config.toml
vocab_size = 2565
norm = "rmsnorm"
rope_theta = 9880.0
parallel_block = false
init = "normal"
init_std_up = 0.0361
warmup_steps = 200
schedule = "wsd"
decay_shape = "linear"
batch_tokens = 65536
max_seq_len = 256
doc_mask = false
train_tokens = 624800000
dataset = "wikipedia_en"
Each number is 500 + 40 x the weight over the matrix's rms, rounded and kept within 0 to 999. Layers, rows and columns count from 0. Numbers have three digits each.

# layer 13 MLP gate, 768x192, rms 0.185, rows 229-277, columns 0-95
528461547477522507569483463397453451585484560518540561503522497533488557511490532494565539484564513493487440461528495490456501556520522494488479528475510465480515446475513501539467535494501514546458533461563449525494449495481545578504531497515532492511501528483475540462450475589539442549
563481539454437485505467479521418493536556472525521468404449516539500383441542560486483471469541514586482473459524421490577486458540518415578511528551558441437497545443500520588476556384498496507483473477554455468571507532457521547539540472504548550531560473505501410557554501472476526488
533475511484575470526503480508544480522574512442537443552505555501423482523507524491505460576538480526556442493485541508466451493510530517464503524507429501429465565468446515531571568482511471445575576498512502459480487509492548495523476456534494495468483517476429470501528514483521478523
443426437521464515553484522540489523455490490502495500529454546531455513541474562526487573524498512556563559517541520540523489492532471537448492475571464494441532472485524464519576458539444463558563517478432481457502539505415535445511545591441505555427381553471533550514595555517521488527
466494469526476479513389429515476520487499462535462501451508506467565553490478483596456484549504521480543417526500543447534440461542505509521528475464514538494532438408472541583492495460521563556464379445454519483502470452469584501459517487427458540499546477473519554463476504523515552524
542476498470568484472549522595492476552498456458453548459541543475519453446509501499481482530578492455441569483531499495555500526478504519448567527478463510451489481420449501469533506530497490603452521474561511492538476509513512466481476514545506447491536479436557448501467518554430582539
499493449438537485545505536518508530598513502584501514472529460445455470483444466465461447454425438437448510487485450494538548521551455449503441524500535497447494486535508476493448521525568515475483534490431498531481561536438487469503548502432475501529507478486493543523511482471511509445
573516547492469454477525483518483464503466470465494436472561476478432424546466523511478493436532486485538466476527491524522518487466487460480467501501532580536537490508559482498481534469529543509494556553465538485497469490528541527493509398463498447495563526519462464493459484489474565533
552462488534461504445506500447570536493500468542584463483423425506477529526480490484412535487497515474528515522525501525526485558525504499474545511465608512416509532517482529506453524535538539494458518537471506493480469501513457523525466520528584449521434483532552461473519448445492468522
501546521461518441435524476531488441511468450502443525529506515490593476460482436511488547540570459482509477491528474472470471419496504540513572517527444502526548472455468485451527545514432503429517495482482583512579476500482452560547495479482511561498528448436599481449422511544465541448
464580480489470549516540518451528445522541487537516560457470578483488539473558528500508528499506586469502508441499534563470471513507503527547435463572470494471503502498519488457565549432479444435509534506497542543549396543548534523511555479528553537452544479490552470535558542490490520455
454505523530492454496473503525535505498531497481461495513502530516488493518555484505446426476438557543517450460481468478486495506560534480473454521525547438577458470432437468519526503501462497523520525516479530530505512494470532502528448518491553494468580526449473430532499507518380515526
497502455519510452505446485414558521495500539489480494575436510465476503414468488498505540529540488491514488502491468481464487541500461512505545520573508506445588541452473521515552534535452459482526519499531492486514554504538504573590502525569483545540485472588515509510556542458525458424
525553544489543449490502602436494477491525448506505441537548440479468472503536511544535517493429472476474473447464506520506541524473445457521466492502482452480532552503386550533459510513511471457425558429441373554481555536491561536522505527543522433513506540501588418460510487591420462538
531519538474512511499536518498522498498503468519456586524525434486553505492533439465471507489443527540500525487482496491556453487509502464564534520555479507504530498512438494534572485492447486497465466464450499467446510544462491475561524531481474510505531510594543534455485462525467465426
542513489517564445531521451469500542488484489458487467468540469476528485559503558488545562493506515519505525496516496499501489522511471481556528450572454433558564507469503435454473511512519472537468429545443525476466546539461441469520529538537433522518472555495488439473564494470532511511
548512556478499530473520508491546537512475464578479471544496486541466421516465419506493520529511486399448534557546494544464523468467520475503459518570491465483440478462375470524468506534464505483579474530558494530518594503509476476475520487534464464497493560504551505527585536517532492533
506540502501489476548425496480483554524493508468487478476488430535505418421571422569474418463499480530435464523527537584425516568511537478510468466510406453551467491489527458525505530458524555527490498517480459489539469500511511528568427541531449424497495470495460545492511471497508501489
450519560499481501544519517563515487539524466498468454549516531468491488516521484505530480537484437470427440485473510508439580525524535552539484558489446505529501534534531453552501526531483491478492546543467467619457547472508401447565484472428499523425474471457558610521509438540484456485
518415496502513418478552453487497495589468491556534503475488521546502483551477542555444480476489493496498437535526501550482502496519488564480521527429491499507517546523509423542490620509516425531445544476539459500506491598502454518541476529577535566481572491499498522472483447525523470515
486567524546504433544495562502468358511537452506526524525415577527510532506519483544449493410529498516413486456539500446532526483464446483537460469409524480453490531445454549492491556499521498504464540429484454499549475400558479550510545420471520460515445469549524434535555495572411562597
445482483554526422488486490516501450512464470471476494475528542562452443503508448446581500528562464487504492557476434499484535407454481534541455415495501522555517567471488465521529526434480522526491500561475496512535529427449533554531500553446481562524561506513489470489530499479522451488
509530584502435508490488403491464466456512510515539459504513432504524447558497444484436536532463517531471504470511455517392565507504503433494475467503428472492526502488514526474457580550494410478422445479482466519533526552424576518483550525482476486562508508573502431471527572453495466538
462504574493473477460507537485498454493541508449548487527445492516574491522538477477562531543463527526494532574525536468513496476473515431497453499507552491481451520508501558558595527547520518502535486518532532477524507552472493459496452536423483522485523536449458488554561465556465452442
506417483501477479535452494477547471409502525489593473502461458476532583471603540522426420527511479466482426478540514523455578483454454531503492471487593562512537533496485547497466549441475536478502450504520401487439519522535556535543453462460525454533510543511514483451552570500523544588
526539422517422402587523586499503583523526521489586508454539458524516405547518502508523513464496492486523552461568467473484586496571477511481438459541570457432549556541528573528499515430498536540509466585526504485463520591474502572549547501437460462523473436457555486525502457467619501592
525431522487595511529523454411457522486501467467532505502501530453509454444447577506492528543428559463546499505479521454570517518517426391511431535499459462458493572483521551513507465467492527460522444448491458458497490479528448517534496498521538514509435553470517468421506526459484551486
570415478525469466538560528587494512514451541460530511481560477550463489584540535518464527540494499519448545505604526406550448509475496482433457485511525491448525502517452508452473573512532486447479444539490559512484524484587501504473482494542444554421493483413470461458535505521501550556
503548526476575551498570520541536538473591445468534508535522540500526556460469519472455509475509557566504460517502520524483536452453544470551557456519530457566468568461490524493504527519466499486548445524500495540464492455472503521571549529516485473494538498451448433501522514524534472474
492487455502479390554546534467559527474488552425444551376498540501430509505553538475460450549527585537506502460529474520583560456529523491551566452494546446510447574505523551523564515567533541446500546546543486603459428517555466503571500529504470517422534483532455510505543447511501491549
503600551460435508481485534537469472493534567538520529406613442528509498460476465501491431503478505525462609511503469492509489396539512521455522576445474475517488479513446526503502495537469522559500538477566473509495577467557505494500531447493482448521575504467505518549428560484557522520
485447511548499515502550539539556417404522520495504477458344491533501561441544491403417556464455582424511582438565535484478461478542513483474459475437503444421457476404534569489453429501545475515520464508466508519502529511509528522441454493550511521527490474497519522515445513531505466533
464506505426465568488503498496474453489592466540394535490504462464479537571521534489533563481470432568522520481479495465464510554527501485441484507528498476469493507511526463503505602502508529488547521481514440504500481446540542493506476573433471575505544554499471509500492483464510522453
454558566486490517457475510466545514451575472545465495550544523451489450537473513458547496513433556441535503506503488508456459518461483485477466503477542511488529504430529450509548585477491531485439500511522480475565477526510546448498547497485451542474481479516533518527589521535463490446
475509506492467557448536474504449493540481540500475507523486520427471452484511494494428495537470467522449425456497505461450511409516551491478421471416582493492471486491437532430548551464440500529513495489483471503474534505497509553538492525492474516477409512446530514509493459419582430546
557544493615449513521469464564506474530452483498500544488469503486509542542509471461535486503516448503524501507525448481469495494519492455522505517449527460504514531491513466442545457484448479523492517545523527498512502478564544487540522473566465475415501552544565538443482518495469490526
511565496457526493452402550500573442482523490533521498481540547483565512486563543507581534560522507538459510540469488515600487405528499492462564417513521534473528469487516558475487465503527499509446513479517501442519472574546542480463464521496500451565423448566503455467511540489451550523
532462489531428478515442564502491519459469559508480519543487537528486545528491473476482513419478469496494497557467549437546557540495462506517563471543447501494525434495460482483558429482550507518514497454507530462522549502548459503581516516555504485419509483571466522505405456463477562417
526522544532504490508448480480390526550480464461432448499530505508535570496454484538488551462524533570465510561523603507544553435498579508547474478482489440431500541507479531563530493548482542491556420535506519444496508550579484543496473504499458466513539559513495525507533523464457431462
544514549465517542489556497541444458539487536579505444477524583490465549507538440530541555538496513573520505506465544472509518513553580578536485569486487447490453543502449547518496547535448473496555447530506477525478522484456510516480534502514486460517539517500480450462506519508451496507
450588451478557497500555584553485508536547501498541499463446471505460431468499533475486480518514453529463469451493478492556494535490506503500489495502518492493445435446554492540490634474493546526481490504572447469578501501478523453548511493467571486462511570447533505485485487529441546471
518516542469540532502446437510535537499502516461483486518468504491514541474486499497459599475500527519474500492473585460519475442545524510558502511497460460503553494489467501481443437485446464444475479487507477517468485522481532554467498389502442558486525484494407441475508494470495558535
535460498539484500542478510479442536472455490506484483454483504502479594538478500488456505481434495475483494450445509496485601502485499415522544468479543509506497509465432536502525503480510474539500472513449522464573492561522454518502529441470575486496528458503520552487541441565491539402
504460491485496475502542480513452504534531517439574537525458461450587438436507503485510439607398438463501504623520518491503602431413529510571510480422484425449536518453518526421569453584515531523528529576523509498558501509504522479522550578421478539436545546523449510522488505516508509478
484547418487447433556466445535467467524493431526488511516446460551566537504491536515499469549425506496463432545474486425451481532519561470504404537543533410506493422518471517551508518507424460435469559507520486527536507473521523470487533495472529601458512522488490494479508562488510458523
501516488501587487528556536537476466448508527456521560522488558415559544517483534552481466422483495533532491499477472490568517473454500466507493418511461537483457497441486514486501481475487519464565437465525503550472506540499524450504463587496430549503516479527518466541551495551467536523
508514574552450509487473444527525516471507501530534528506510551512540564522541448462524568506492479538433469491575574444419503529517572489529480463456552413547473458406507521419528602491497575480507490518482524442500475540499518539459459519585527469535539462574531487579479517504559512475
431479470501606511455531476473538482456533502500476511505482519521481529558566530581512463495503512458478487506508521501520490457500540528542446537470487462491507491500516516445461476485568621495501487475501441528525530570516531529554512492444507474501514478523489505620528462524538463528
467452466522477539507534569443440537486533474476423527439514500496508510460460494456502492524460483406488526486484518543474456496471529540527493457530489553451487542561513458474483504533459503507565525480439450534461556487529503562544507464488457533438525524446418494576502513507433561551
# layer 13 MLP up, 768x192, rms 0.185, rows 229-276, columns 0-95
475488485525487477462481482473491426468409552497435547512493446436470496532516476584493475469539518492480557499493465511501460491452502551444503513515491502509504450521533514577483503468496563479536536469446523473477515554470451458591495518488604485552443519454505442440545485527465516449
559478531541498538565429452501532513513600480472458464524558490575536386537529514491549493489465470482467563534481461443434495530489486527529436473530541518487535480545507430556537518424460431469504473487484450521518503574492454537591492448530486493453429491528514536572503433457534575447
472476625460496454533501518519496445533449505518479543515503536553582503494525500542508459486511476517500504509459513549454492484489549487585548510426522448471519434471508443462421400557452511493463468528561502542489531475492488464539477469509475543533454494535495546517581490569475504483
528520577549553541491469509497472556555454566440489550522533473550553568539544434499503428530451500439457483544503532469533505487475484415477473505552464570548496458520447476512485518505505453452557484517508503466466533382496441528498451556495482481477503516460444492529495479538464475518
528469548543489512475584552497493466504544482546525478485532473481499531516444542483477585481456454466526558497510530481484499502527479507483539486506469500557451504567505434557548502547573493512476542482458505446571502565542574550489468519538501564482470570494508495491498506502500458476
538454526491549502450430455500524459509507480491623591490556455495568512522451628401438529456460430511556558461523484532460554449514504510455446531528536575488494532469515464522482542565515512500489496473574505491569468557485568479536518494535488511532478525440518482503571520512511488498
506516470477450501523503430521499506555538571437435488447535434521449437488576546483483514448572517449522542479521447502521473531468508490542521517539492502478525546568445531459466492472541534454429540436520428416467545546467479584488505467535503520496489434413514425488561485429514460512
472474484513429472545530535520561477520473490475474534564538464483533485444543497449544524524510530430524498578517458448517472487465494555381515447453489460514497435462523571530509529442518511498547536473526524502521482559586435490512501471521519484483519567551440547556529437514520485501
581529459503565563565446486554453476498517501515540467483525479540542440449498528561525550508479506557460536492483482478522488523479490495535513450524492396472511473585530480492498445528532548504387596558457488570496517471473486496474483525459475473506547457514523493429405572526550471536
449521469456483542534418538494489537569484557551511498547523418514528506484472507499504468517465477423513537483418504498569547518543506539585489472545469554492528459473495456469495555540584515487498475466476485475474483473432436477523602505496483524551545545525559554552541530452559528478
470529624542508430478455500500498457577493550516539606498447456531452511447481534475538490430504486433489412517535445500513545492468515508491504423552490522493548445485526519474405487482482500552440542494490492555516539558560524546458471505427478443479549508516502559524526537474522508493
505483516496503539480559508491486501572520525492496483531544496498539564515473506541520532538538450466530420526476465536547531457521536459511541464548581510481510508489488535508450519522500446481510490436505560482456493480541519481536476524461484496566501474506508555499520457534578508496
524472457550466510467511526508450473495478507546425437544493493456501488446510460483526433535468427504416515477496484493489561482552421467528523502539497527518484441439443504524429517552481471544488463523570470528625517467539471434509490509552513480502498439499483566547473431503501443524
501531465486439466529547398547444518466462449510518504532562490521488507496505502540478446477526576452411547519456534525449471489469473489468470587523472542549567452543422565534495511510492464501512592492518450548544469506522495538483462571503532430527495479507570481550609524592544544452
547492508502473501523490481517419492590410532520499471494516548507466548479533471485540508514596371478566547555528441523444494509556441474491488555534511457561470527573459482514438483491479543450495455532503538495452536439496545492497450483481527574508496470504515508514473505489520508562
467521521578452498508469519587472533453447508556521510513512499471504543483537531502556515529498495546478556549525481501513548490487457455562449521459532544513479423528573531462457525583462488520488496545448471424464532544434518507500466464512513481477505432537497479458463475485514501454
542494546548424453604431556471500513413507501512530515470496463472516543469544536495552519523501484468475504484544535562517483455465447488485419403456540567475477493477504462445466514502503502495515539446555548487462504433544541515490541430465477503479523548484466420469532428468476511552
475458549516453463473514473546490493501466590489464512427475420508461556498482530458526466510480481385540478531504522529533564473497469540484579458425489476511464510460540556518496465464489515567523468433520453525578520453518495531519493477432499513530494501538507531537494523462446484457
454476480418519461469492529428432418431496591447518573530458469443563537499476522548481469420477494615558449460491550501551496453454562513499541508467412419469458526515553553516516489471567528484481528471425474447523474471439510501492463592487524465510524510523510427530432577452529519465
518470475526487528517475535497406465452455427463501508526585537469541529502571516521561555540505467564534521495465448438506435467511519512543489478503467465523539518485490466394479492571464493475579512571483475522476511476433513533513415470406474487478469477474487506529494459509538522461
480556495468507506497523502579462557534565479521462523552483500449387487531498417421497485566452480445501526536457494493508557506540490596531545506416606592449501458557544518474499524449498477531495518558503435557480521496449499523471486471616493457463541454511561507521531516521489495496
551488493554498494539500508436414445510488525425566511411499500543561505580463502408515404485520516536462492498574464484496472424502482456518517459499480457590559484479568552494481555467458462519391525477483501406519460528478518491433511454479453525517577458489486544500493437412482479471
482511542498613477457491461523457579572540500558508566528532582503488393547434440481489451438458506598470483552529461444429549494577480476496498515535493537499589500441468511517527525516510506496543502416420451535511526487487548522535556491508517449582421523585508533489558519492464552501
411405475460440527418465548566500470487496496465579530588491445505425462591452496488466537507532472564532519534497535484513477481480503550518486474507489496509523493494508484513531538499495529497538513476518461513530467568582565473467459506436535587483415514480515528574541576542538454508
462434474536534455454562514525470509509554476436526503484470491473525487502517535511526435474408581464508468508492461515538460486438575555461526522479501513525448511467465469516507411422430542494458473446483504491489510444453503504514492507543437511528545567515442517516465470547536425480
496550462504548620490475499490516583429483524570556437559444508479453560523491461518513459512606517542532475468509546529540454480566560469486489526448430468548445429424544482533500492463420472513494495459541490565411538482477543569504614511539521518411520492453491438418466548611516580550
505461405559488497507523486521449548590566481503474493488424466494442465488508427495429504507504568510439522520546470500474489530513487505513466486532484558488532480453537527448534488506554450429498500447520513547489509494558543449454425576466416491513454546486519507506533512556490509494
449485520503397501541445472513484436467410411474517540479473515518510486526462518568498487496409493480562483494504532467506453459484414502489478497514632556505508545500521493472555492567508420503487602481496516517437505453482533517539442531448513540565558476443532530503493458611568537491
531527470445487471551473557524511518564452460525418514454533490527479522467548489530510583465448530530476488496505455476506456448511492526518522476545551483492566538478494508488572594465540413497432507448479482501526422531562471426529565493543510522432434500498483483540449506554518539456
516505527468488542519495512514483408567400420446505514564454505434535495489520525508550553461536500506465461453511524498514449511492515433501418435478517504447451470426556477545543528515483461541497526488543516416530564475482572509489453568527518479456527440503518501455530510516483520514
496498448474539535454551562491477435518545481443446462496551491559459484487485479533480472499521524506471532495522529407493485544511508492480488539460496526505454508496557475526463471554504426502508471498516478498508492490423474520478490519526522425502515479506558527524441460538491498534
494506582485511538546444462537470453491461504499556439503523423476483499535483478512510492451498551448438399550534490542557472522483507402471474518465519544515448463491521514540520480567553554497442553437478533514535498469555510505545414471511487518483482563533568477501540438523530523501
424448526513493489494496458490584540459465581489484549527438474543530537515478607429517448467456477485519513499462487472505515517473466508473586470486464469483496491507518516526459517518550519488506569512503507429570480509515508524514517479444487446564482563474445485518524553480361543530
477525540517434553506476570474440537520526479455514552496521540504534412499515515534492478478496521592481502473468393521467446425460440490479467517520501493558474567608530509510511486510512495509489507451440538480566499518506468506474533450494549450524517555512526489443453547543447528529
503567503467565516502488571495452434493519489508432453519442478485522491502582585456446553499455472505480507536450542482451505536538516544478514513538541454474485520504507540502586421526511399409502531505594439468429549513524440506541507468473474492426478530553414485539556477417531491448
522484506469484489490461545542453473561508495517492514401506550466513544477498492510498488432492511477484524529488472484455566513472486462491502533417560484530519481506500510464465478507498497475481518480479516467477546449461557486509479500584491459421508554478514537542469471571473519516
505476454527453521454588416548522456425491561481423454548406439563503407456527496526483409565498435481468504508496512521545543616475470481499461502478490529577552543556536533433529507504484504615501576531476506487507559506503485451513506479513447472529448522492476539464503472480511469471
499546475561465584519530521530425475460526527545436565460514467479506537522514545499479468438532498493500543508480479526518541513509465516495524483536463437552475512526465438570488476519522504543447524529574518468529491534434494468560506484518425542478538474508556487523495468455509450453
515556543535443454465516480496491467506470591514500508478592557490516443518520444534504494513516430510587471464497499551562412489494504542466463524454491524500467470462482448547503530481407550485502451515521447452520488488456495493538488526491601482465476460540501547565458481535384500505
467495494508521505461436508531551510498476487415496477528525485509502459442477465516522560477486519559477539524480498528498615505448518494481573566495501528516491441567483529502506499433420482506560593493481441494464505486544548452499434456550536504506514480492521475544585523528486500429
516471457470504546533415565436538453458466488501508631515508533551518481458524503506451467529432442581431457482489533493540526548531485455435501531487512496494500529517566525620539494499532477479521520530476471505482543451538497503524485475513462603518517481420471528528520511530538558520
504460541525450473474514475447482454511477514489531512511455608508529426483469537456460441497570496476509510536471569499488540560575530474492508516545448515448556459518520440439559521508560562475565549431471521533493457531485552510524417550427485533493465516465482546540471494484493500429
540491511487461557470511545587483511518515474423555546462504518601465450491547486572503505545534537541527505491445513455507427482518488504520516510534484497516512483505503404505485446504444539472498515464572462490481497511524470547494534535516455475503446532536498462503513569500487539483
542483444484487505518450523391483513495562518462507571442530444546570456473466522542505579394465489459532495532553488520514488549467527522432544543536466507454479522511472492490439514535484514522479447460517583563524416546443426442498524520509488472499523496535549568468468511442509512472
500506535473541524455473487455478486528448420519520518457451535454482512493489409474413533497497522463458480557510538447475461529512436488509522506500510464493517516515480484533490470633508490453482498462518481592505525544494467465518495502521444521508553486517449537452507422404500563506
496579519449517498488511518515506493489537533569450584478476460471438474492471538477537491473441547487521507462503545451496522550511530535465578473521529462467498517459569499470477469530541504485532570529502527498534452508517529531502469448532558510501458392527609540517431514599569466459
441530539486555496504482518505520505451562490465496482474512493473531440562474565488533462621504467506418483513443504528491506496551497536523460482555499573502549490447551502509515542480484440495437544550475498481486512457467473488537485491468530583435427474487465474515486486498462496578
494510482502629510449468483501392491491445575506521502503510497568531484487571517544526478553498444463534543484541478503477400462453501494498406513518505570512533488547558505494456489455556568540441450508509479522484498454554510560498450529493503435451543485409582534470515530485458530499
# layer 13 MLP down (transposed), 768x192, rms 0.0455, rows 229-276, columns 0-95
480511443472482491439492513557462526415460479443427518529535488472524521478503486489538489487529539531494503499534512496597541478457483543467571538552500487446426460495459501511536515554433502579476530532472445448498497456468475460494503503473502587504518537488464469487515508519431519492
544497479492542534391446486467576509535480459464507564465497454515551415420474504446531484508520473527554407470509483614468428446471611496474538493496465523501515449483490434443522545500517539512538532508494468517522540512472490457517458505464415520479568522492461509482530516533505546511
535472527471492520476419470557420571552569559543486532484485498495491510535470463540511541477552524482513479446517524434519496493496561552564469495434562519536534549565473537457498481496469552526483463501580466507493491474494476525494495556486463466512562441500463512446571539532386519509
534481509472575504489499543565505528558445528455503481540507493476517534452486564534512509468478530506500423443522518492522456478478519534468511532525508485571497529473524451501504491511593540539496490511527522561480426519436502496519491421542496491509542494507474533496459512544465440502
539490417516491488522457495480485478498503501457499482501535518542516492522508465527540407418575494547488531516491448474423498546449501483523542589459508472503454551569526503466527494423477554410471431491485466490478487538579529541472519570475476486562540508454496533503568521542538495534
418615499468409448503514475485446520511552492502457521524451495441522549531496465557536544505441540520523497417460519548441540544496515486555439464531459523494574522538519520485509469489463533474534561469492478452527436603490478500512517516565537477535473506465529533503476497520593494544
545478453505485518427514569481590516503493557519474503520468482456514443456469540503511413520563511473568503585484476553488488533450476474496508457525526523517515442487493457524486508527478494509486496531537498565460550510558556484557439498519530528505427479546522509542447463459472490425
515486471497470443511495422524535476491533517555562513526494487487493490519526476507498509490541537498469480514482486449516497452492550546495419570534516390528536472472460536538477520476532540513485491507476421442470426468505493531504499462512510479404460474483486491490523447485506499560
519521479478502531509570526530462511435439511511482501512421506505492537518481561507416497448525451508544563450514452505553487459511531451527461482528537504513471538530538502465465470484505504602523486488470562485521420467542484542528571489444495523470509486616520479493483511503462519475
516502493481515547481514451480416441495547495487463471475569506521526472475526511516495493494498540456443524518524419526430471482489446474480507464453553475448458539604513487557511539480520424478497458473476461503531470494534470434525511546509515448505422501566503486464492500540453469552
480484422463514500500520507564406470509449433465464473529473379490462454529455516527484485517472517552477480474482465539492521450492526537464505556484559522486526491583486458505473539501564533533557507518458462488471530479470492478499562593495492494462500507556504489382512462449557490464
524531480495507430512555468569487541523478505484529513515522525469547484512454469448539509546590534531551529527457479543471559504489486494504497455506498450604487529513556461521437432580489520461497464585478463451578537496491459500511400481592523492518562441479463557509507481517521542498
527528447453581497520469480457602511482488518492507485452536534457545525500468484485487556539497496488560525530551452527538506529424465466490496496477519488469471492593493488550501524520497465436557519521485490531479539487536497561573492557518464581529485517486537536499495502532478534488
528588537432512469457494540527469505416457485565438491497499517465495530463501538461528420400439500511521517499485524399398468454470474525429448519473517549448516515479532441485557472521480468446514592506455468531459493500561549462516515530558508555530469461505502543573548543515515501464
459483509521480440445502475522388485479531497479442495439530504438536553463495473486484523458494509453508453473539507484448519511543546529470575509435544458485499529505527517552452511495516427502524568487577584479542514517513488433556534530565521475492511542528480515478440538518533514546
499481518486540487470488549412579471537468573409469537453521507539485523458479520480449531479506558516448566503526552548540436486520521510539493493484555490513501505571524520521459477461473505448487428507608499576500574518513528599478533541403473437474544428469513539537496511505469444494
499509475554554475494430463432498511545473491519459502476451509498546519459559516456587502502527459520493505522528563488443533533513548558492496518484479562525472483548424568442531436502515519550431517515524454500494555529483477469484465494502559498496518524514467452480526501562592529479
472477538495573403508533487521519478437498542558527498457504490550449509507499496532542439550557543451509440503490473496453526502495373513537536482532558567500490499518547450495519430467494604501485507545449470451500539456465502515470526616495539470449568561562470561523442530481484477540
519475445453470552433521589519480485477534530544526489482485564476523486498478525541502544565495517528492509429541501463539512487435488495437497501495481473554430508551530567419474480455502490536470451579441551474490517563507538538552536465441502536500508432488489433452460531578516554478
484562501554520517524587475504503546532526411501494517544516511550479499533484465478523490523464448529484505536491430498486487527490449512436503556568539567483429465527543503515508481493470506503480544541492526518502518491534530471471525563521481485515549567487501515503407496508355526534
564525517596449538495474440470433467494442483517467528479522514511517485448547485516401480535448480446433558413517504552455514488424568549478436449504476539566486589485467511504494476450457575479486485415494552523530425474474514524482455472490480481510439444521534538526549496518556552543
461545451463572495564518488530520507488460540519522451455429505446558474479527536501522476536501552505477511566534472460553514483508510483483509551577471550464466493546480609489470529527562488527492382542539534510482495542475451533544448471498440496528420501542493503498483499516635490533
493537499523534578393453515463565472499511505452507496463539443466485493466505561513517489495559540531493430529425586527505577492506566548494572518552450500508543589504510542497527456477547480471461512440486512482501494446468469492492460536510542509505509543497501516494497443495443522497
562510397520474517490535497531513431587557500499475415395513507473410533521537442529538520544501477472422526479549517524490511510478574493529517496597523553538593547489581499432454485505510480528573526598442515564507518545572458515409513454475525425477542569511562535563433474600543499496
470527487505492541494487460500445599539458519439418545449482486498494509477508433549497514479540437579479540496526523507457440515445481458601435564472531496508459509585508434468487511577501536478544460539448591579543470484511546513523597457534491538504540556473520481531470574491481477475
402463377541490422515508549491450510530478531501513573431502520494536413476481460495521472463515497440540534504539474495530531495455499498530504495549397472533563540461517587496532533464460453515517517467543470507587547507507473441487499529466489474479505504572401587528479536478487523514
471508489466511543523477542495471486548452495543519488431469504551524527406467508528570523479557493486470495472514529495426491536540490490523501510523491529450525453513489546454492486480488516467469550509506562447482451522500498491481486453486440533435571604569490443508483395530474575470
530442481441519497474498521464547455479560468493466526513524464499397495492589490504497483529573485500420515477516525512519500487475527433449502499500481483502574574464425518494433513567570476497478465526468503519460493555509432466481471470483490550450472485507555461466468492484427577501
504511499488538451465473476509719459483526475440561442539479510513501490442449501517503436547527494575502469487488556467592504507440477523479492533482530504529536454505528480449442485531497572451486434543488424500436550577562471578447543517523517533468495468475518481478483533513484533478
489430493482485574495501537482351526417498545504502598504481529580513470474549442542504511434583578578479500528412493453509449473462494538516542484460470468512587498549523492477486461529516552431523542538490450496466586504502481527548492455541581514527536519524432485537498538480453444464
524474430528466554544424503466631495494548503508497501488533478454428418538525518541496455503479563507480476486487484531529434465490588499458494470483453513492546545509471565478434551455493465544498461527542569559476536560530502439519481412504481500524530536459503495451510505512439442463
515484466475588579473458525458443500497422527474493520521533467448514481511531517457534536514607517516487544465444544561468527498502574550460510513512501521476515384482445499486529576606542479454549439471474504525531564459476445557538466527565522508453492462416493447492558540569568578451
511456523431525488469565421399558539490491494522479545548556446485489446529551498522524501452560494527584497501406500494525552501501464518472510455589517490478519495536496526509537470536559510506547482473443504535497423474554561514525498504520508456530511492502493503514515484536487508521
534522489473546498547503427523475511512552469461501513553543577538501479506486468445564500557473527407521591466502467451526491514482544560520435473474535429497474508542507486482547555427454512542485458495452565517512568416483488549583479522482524520555470462567509485518490504489549518500
498484567524557485523467555522416498601493484516518540463525520481476505532545528553542546423512541480548537565481485520465524570471520458444465503509456416536483486519498428573509473511480455466462561506593465615465525528477477463471500491481433555518471478480515482524495540508531545496
469505528549516415503470435489455491515479472477472485502487502438432489446560456442443603445452483501519508505482470479476500550574468530526530560565521500484541515464520464532472467481470524506479482470465500521508503530530538440472537454500456505490417439581534467495540551475474440470
506410521593556535517578502516407524594548487528532506467450514490547455548512523462433506435449563452528476507569451466502490546500469516437552523463493458479482570484502516497520559474551494515448520552490478424511577561529523491469484514498442492509545565433411491516514496419520493578
517513554492519472476557476504490488489514508551535580509517502490493543463546412490504458509559484496487572443540512471495453452512465495546566514456602551523502477437505549501545473472466468462490487493454497544551471519561490463463561451550520474484501496501502461467474409512458544401
433467479495527465499583465468522555464515439521489521516545449508502523580513597552473518531518474491494535496410494513460457465529600512535483405541502522509504449533519462491445492487567501556513527486466463476539514491527527469533390523469450546400514506481542508519474483515506489501
565483544461535588581544465442468479458517479426494457520507561520451488512559426545540502460521455478476409467500538509481475515487497456447521489510488507499464495543470523469519439488562520494406522482480498549527500497530459530576479516536552503499514466501447509520517612488559506573
488520508495500513508563528482465508530511574462544581461449532503445532501456518464510524519439464499500529573502478548409469429429518432468497488545513508436487534425476531444533544570479523517504460503548516463483439537469470513508510513531471569484492495529533572468508578503586541522
492543509533514533512516492494451463440518544442499504456429522522556492566484537489477513571454507520496505494610476518510521467540504507528536575512455553538522601438498518542507508546579471455510567504540565517469530414512525417535429472545540481436435517465538491481510506547497549427
521482580504540429511493449526389521483514524552449495501513471453437548471510497530482521465517488505418481446560521567553509531493511466542559477500521508475493478456470498450463530498437456486521477543500496476505510466482518441498507478420486505499505556480527475461492440521510483528
508561508461544471513471502519522446485520485491533431499473473489465478527441592554428591485475475473459467467444517413497517492538508528460514484518479491418394457513494488482421514476534478548484500505458486493392531516468517529489518429541451565491536541517431543434581487496491516534
496535506500491476424554512477489451530442481526513455487517497513466531505468529469455502550526472513449473487451526437403494418473503469510553537444470482454465492484519527497496495419534473501542449526477488524483478472526471502488513519560512473548472479452561488533457496533539545456
481567549494509486525488480530571539510545518454590493521475488469515474544560511505449522513544468487437551485545498498478480570526481483488500502485441524492455515535443432528442529541472542488566516492482517445528512529533534505546463515456429480545506516533555485452475530534517496563
496578532503500570512529591485363467505495516447493522464494507565533580463437507519557514505510507484496487471557397534517518531489542447530517507523469508412479537571518452531501547493448483496597511529489539579442513534459520458491561451473460527498492504461449562458488526443468503473
523482514521519489532488528517479540501491480453430581492501553565572490417497483502466513499534472553510541509511484478530526482391448483435507494547491476484516471524547480502488521540488480449526541526480511459501460479548535492562521511493493539470507507519528440485499486477541508490